python train.py --n_layer=11 --d_model=256 --n_head=4 --n_kv_head=4 --head_dim=64 --d_mlp=320 --vocab_size=2048 --activation="geglu" --norm="rmsnorm" --norm_place="pre" --norm_eps=1e-05 --positions="learned" --qk_norm=false --attn_scale=0.125 --bias="none" --tie_embeddings=true --parallel_block=false --extras=["capped logits"] --init="normal" --init_std_qkv=0.04 --init_std_o=0.0 --init_std_up=0.04 --init_std_down=0.0 --optimizer="muon_variant" --lr=0.00138 --lr_mult_o=1.5 --lr_mult_down=2.0 --beta1=0.95 --lr_head=0.00728 --warmup_steps=200 --schedule="wsd" --decay_fraction=0.529 --decay_shape="sqrt" --final_lr_fraction=0.02 --batch_tokens=16384 --seq_len=768 --doc_mask=true --train_tokens=145000000 --steps=8851 --dataset="wikipedia_en"
Each number is 500 + 25 x the weight over its row's rms, rounded and kept within 0 to 999. Layers, rows and columns count from 0. Numbers have three digits each. The size before them is the row's rms in percent of the matrix's.

# layer 6 attention query, 256x256, rms 0.0849, rows 218-255, columns 0-127
092:509510550500508475464504440499527521480482495475526447512554473515485512544474515487492512510493481449501483499529463486536530506528514472524477489477463498498496487463536530508511462510495484511537514526465502484546535472508502478506525506507480544470528522453520532495499491505504493539484479483500501508533488528496474442507460485515503528436446495503504480515542496513500489488487
096:514486488450512492541553504493489452467506533505544488505512471559491511499536522519467493488531524469498515487525497506512507472513517530519489484499467495499508481513480456485509504484457504496480546510524519508524509518499500496504472480505527489532467513499530499495530470522503497528502451475463499489503524512557484477509508535559471517530473511520505545531479543512494482534495
095:469493531552503502525474463538510495560444535500525477485497507484498493493485520505529515516557524440512457484512504504493472545466509496480493466488483492508494502472507534498532530528487507505517549536519475461530479532496511497476460498508491466490545514529513525535503538509468481470466510481505514472506472519469479482496510467499520485485477495477502452494466504515499530516499
094:485518497533491519458510552503515473500530431506536468521507513507501493484493470536497525492510480509492513469546525525522470530466493513523509538511511502491492454443529493515518508485562489509467519505500497484505525520448498495559523474497490449516524497535519490448472539502526508503512496504549497478544457513481518496508475554497486493525453543479434478483517488471465467456482
100:460518573475511548498527511559512522453556509481527528510515522504503507573499509453452559523505493506509496504528496480552493515512448496511525538512481456521502498525482491544531483538507481528509517452482504457526487487468462511530482505493472506525503509493519455493494510521485509468485488496521472467479489516466498494502477499464525496505487469519492452532515488488534489497494
089:492455528526471457448505509490523525513499497489508494476476490504490456481533510494528510521505511513512487478507508481449470484558474499522511460524475475468483509539484538526526484513492511514523499489500461494513530515470497447500525514524539512530518495532537476473484544494499549472485523503494517531455522463489522492522472481474509499447490517494495460522471504512492492479503
097:496518508486529510505493450509524546453510499506452522519527523491472519493492489530540523511504486478491510488479527539506505522517501545536501493519429485472531493459465523513513468534522478528497493482528481538507501494502492509498501472471505494494504486489430508481462463515477458505539509469515485501498527499502486500529495512512508539514483473509498458503522469520524476530511
098:434503504481495491487538483499443502535516461504499502550492445501504502486507494461544548460507488487526487513454504495513526477507519541489452547489553509503482504499505515515488545517515510504517463506523470511526544513497485528537550504545515485504547542499494477495523501503498518518482530515521501509488535543469475483489546484495498502466491531523486542558505522488515547518488
096:526514527491537467494513516513442506529526505485518540519522509455494448463541457503462506513531453475497497518511503461509480499497496475490498519493467538495481529484478496493440471504452485489515520492470453516541495494505505544456482494457441502481522512529508481488510502498489567491475481459508544484476482452474507522495436478512495506510448488488490472495526492518493530522513
094:505491506485500519516509465535504486512451479539492475515512543511494464516498538474498580516481525483530485466506519511521493464490486532482442499469472525527458451524506468516492470485524505482492483528550534537485449503546515519466514495503503494491493448521465486489511512485481519501515512490463482497518489503478510518462490496489516502483491542546502494516506542516489451448505
094:518448484508497523538499486474453489532512487487498463526501494470453527493482496507494512537501469462495511512518548530504511497520494512482532496503485467497541550519516491535549473490481519535536563514475500553530517480502555463518508519490516526516510467505497508489466511477521502502482480552550521521463496458527495480507444510513513459447495514503554530468468476520466481479508
094:507497483476460579514438492513509549470504461490479518492523495496474504462499564499472489533511513531463487523510548534485429492520503513521524527493512469462473490523505521506474477493484460538523520479484473478496495537500477516503456520469450513523527493509488471489496519490520501503522487517480525532488490517554496509511492522480552462483496520507499471511461506504485467531499
087:520478509484519433472507494520499484462486461440506487494544485536464518487462478532522487465516486529505528527494524452477504508504516515493488462465494540583492477477526455473434513529510473520504467508505510521485481493511527486503492464514512491478519501486503487513490514457496512509492453483570442474495521478533508475501508513446484519441483548494472517523461491485491568470516
091:499500478491468499500506519473520459529500492495541488502512499526523523483524485516449533494540448511511488501480468508512532475485463520490515499503514499538485479480516494485489557522480520456542500526478509442495484555475504553494509516487485472465497454516513536487491569510479514548527462522515470478474521481508478526497454534440502474543493533501506495500503487489468497502531
091:518469472485457537544528530507472529526494490497500496470535503464493503546441471496469543479549506494476520523454491509470483545530494491509504509498495535522492489467525525483501522526468466508500492457521490501492541523503505519539470523478506502457519506492508502485501488488499498501523532462511481523522512488508487495435530538497509486506505572478475499496458504569506523472543
092:493464490453489521531511487509499487475540457471556505558461507427477504518487483461499492520474487494549466517515537450500506497486565529518484484472479486479541482505535497508494494497486486499501530494494518501491485516510510438457512527496536480478506508466438532507473484508496533487526513459511514495494491470571530520545512492507484473505491482462513525511500504469515502468494
094:479512503466522524454497474468538493499435491523488535481528500539494473512511485532512493514506537487535506522473460461495465496500479482538502519473522521491494457500529497518494492505534495566492483538467496533505510502475515486493493522514523493526525569571500488492498512469512456477521492476529462493490518479534510475482508500505498541508514476503506482515501507514499462436461
092:555508453535460517527501527477494487469472453505485478470525489492484492516456438521484484534504507482510538518520521520485498525522535480494495502463518483464485490555478493529522498463543545533489464496487466510504503519494499478480515496490503441477517550469485525495509481514499472473495487461461494531513484556470496500521530467474490527532472548474475507487532512471499491508470
091:550490478532510478502517519511504500518494508478488458509511545496505460487468492496501479519548460499483566522483515491483474525530483497484462491515500497506499449495539526504490487505498504501497523458496475491491518490500508494440539521482551475525495517529520504483516506506466483513526543549520531473547482519519493478514496481484515515526511514525483538495502558542514483523525
092:474531488490524545519490512501505518494466480494527485508509516578504470506545518498483453497498512536448479490508455519497504480527471534478511510474511498504491491505504481463521467536494495476488463484521515524524482496500473507526539516490517514503554535444537488491473500448499492509500504454486502503445522532473479495491497478436501476515501479490461529483543509511454508493464
098:489522499545465502520502519489483503486492455529492546487537527520503488499495546533472479513497539485481497492491520518545507490523498505469570483511466443557533513528499450479505503504483483518522489520498506525496487495511526501507531532533494470482449501464518536461519518564480528505498504473562518493471518511509502497508510512515506480541455496498519502537498561473535503520521
099:480491518509491544517526505474471507498446501521505509509476464478506516483461495524529482479551531515487528483546524505485517463528504483498507499458563485503471509477519501494466522514471509522495543506535481536493482523495497510537523488468476510493522512515442470474512503513503501490461504471480520486483476495510484475447458492467497484537459512465487486516483478507544565504500
092:565522495499542467475456523526489492465511521493504466460513507517495513501482495514519501448501493519504523520488497518523507529520531530468477514472514502491503475489501516510441523474467502485524508498513506504531483473524504491486464482499539494554446497515500484478447504507457537509492506476449493481524548527525509520505492488477506483493484516511460501510520513518506501545538
097:539521521480467489496500485486523515525493477512498554488536538504520507467460540526483531495480483444436513470518494519510530491551526531496534538508501465476535503492468491482495527552521460502525519520476487517502487424454462541531532491471458500488494491511514521550483524504511481484485504426515507486481514523497528493533478517501530512458455524517456514528485529491534502560485
095:478498452525485456454480475498529485492507575489527489445511537487518500499496460488485542501459548555480483439505526473477512525494526530446488465533534471526518521535519498517452453545509519513517492495503453460530511507514520512509535484497535480507495499513449516466490531493497501496488485504545511526487499512483476490519505481506518576509561514516515488507498507514446545514504
095:519475489508476488544537473501522440490466457522460534481496544495482503525505469528488529518525528477501520509520489485488499538511504502476529477517509502498464544483512505511451486524484498537505503476505490511523516469504523549497505455558500503486453499482528489507520503492511501441464481515469502496461465506508502515531500479501505445522484527482516492467514470513522515502507
092:494484503508535516480490512470494490509520577570497463510505460534472458528510511528534495511496499474503507528491508495475506471477519497499461536529523498571486492481498486542489483493458520505502509524507499468497521490488480494500463489492482550518475517467498468468533498512490497485506495493460504486481494500488501546484466522504471494484485468515495498502503469518495478499483
093:495496515503486494508496487523505530513496493471445496533482522487502491517516466494518499473527466481473476469528510460492485497523497511491523490435483493520519508480520521478512513530482547489536485492521507505523490489486512488505506501497450506486433524482487526456520461501495455490551479491505484485475490545521548520506491471441482514494506446512499478507499533500470536539500
103:477458530520486508509503453511504475502471509476521503516493510519514581527467488482474493481493482551437528465490527479504514487468507507508511497509465485544470499494574541525449512511526549462512478505520512514527508497484530479453528440506463475487465480520500507485534512481509474477472522500514487451490489467520593518472511490521508497517511534468468538487515546507488504497492
089:536527513489451495501477553517468455504449484495485520517500500526504470501468466487527514531514519481476483449513514516476463510464530507507483470500494477454499521531478524472464545519526484467507469531476473530509565510517484522470479511493469522499494533479525491501518456450471493453512485510506498498474538483502524462537449478509521510516542497510497519477497492452470516500537
091:495515474524502488492477479522508510546502497474499482464468480512473548510478449511498525500477506516495480520486533453464521521543481499484450524511517487476488531531483514497487478504458519513544497457507438525531504530471573522476525484516497525486516516519509510498522537522476532462503477507490493499520491499478500496518488485541456502490486473512502555518555466452494442487491
095:469548482448521486534496512541504501481509504530520469505526529519495503492490509512482527468491477512493472528501514560548514532523490509535487552515471465526473557480554485479450474502510493481484509500517476492501474503505529462548455510509541520483529513516509509530492472496493516495571490493534485462483494507469497495475488484541491508505525519543522507494474490471510466526524
091:516559493504516480489492545501484501534435527497509537492484495489466473539498528538471486499540516476520525503517547518513522514490528472506491550465534495547489495476490515538536476505503508534503463509463461521458454506496483500508500495474501523493501511493461491512517532493536505538541495439505506521532482489472509524523490499541451499461484488484511479513514504455503494471499
099:522529503492558532462528510538504489549466508489458538497521502494518539463491516496510507552488499533515496489527465522554521460538473465492485536526523445495476491487499507525493482482456468523474536469465465498541470525466545545540490483482525523477527535528484486547508513484505510502515509471539497519538503465490499497490541546463484487496465475505484503488482472453471507466477
095:509495485482520439488504512460548497503542512463538520524507477495497512481477508510498515442499511501473490487515474542492481483535512492489492472483536516500522498556506485466545513516540524490498486483546530494506498483475552550529492502473463579511533482511507512521505538558453479490491454538504516496475506484507506519492510522473510495490543516442545471521514503478503484493535
091:551493501492501479516477494513536473496496527502521512545491487505512478497540543501479486518509505528512497492509495526485508469512501488510533459475416462479503481469511505486478489543548519534538508514484514497521504551515512539527501541461460476479468470542543502485510540472482543490494544470532486507555487532476514498536510482527450518473490457504506512518483474523516469511523
095:497497526453513573502506540507494522540524486526518460500525525523498485508485485497543461485566504530520483535514492510513499501520486531451498499475468462516496522533478514473493478491511483512563494548509512481489491522494562505514486482498503508527449492458505516482516473537529440497485518514455485497526464492497505556463523497481490488522499494488483489523505482471511517462535
086:501543464522523569560505513508521528535482486493549510516466480467466537482502495513512454514500515494479495500475468525496519499523502479474483470498493560500507513509476525473443491463469490513513442526463483508486490482538505488510475491496513503469516477494500521510495510547480481517480489502506516510530483461495483502485503480532507503473520483503463504464485510491469477418529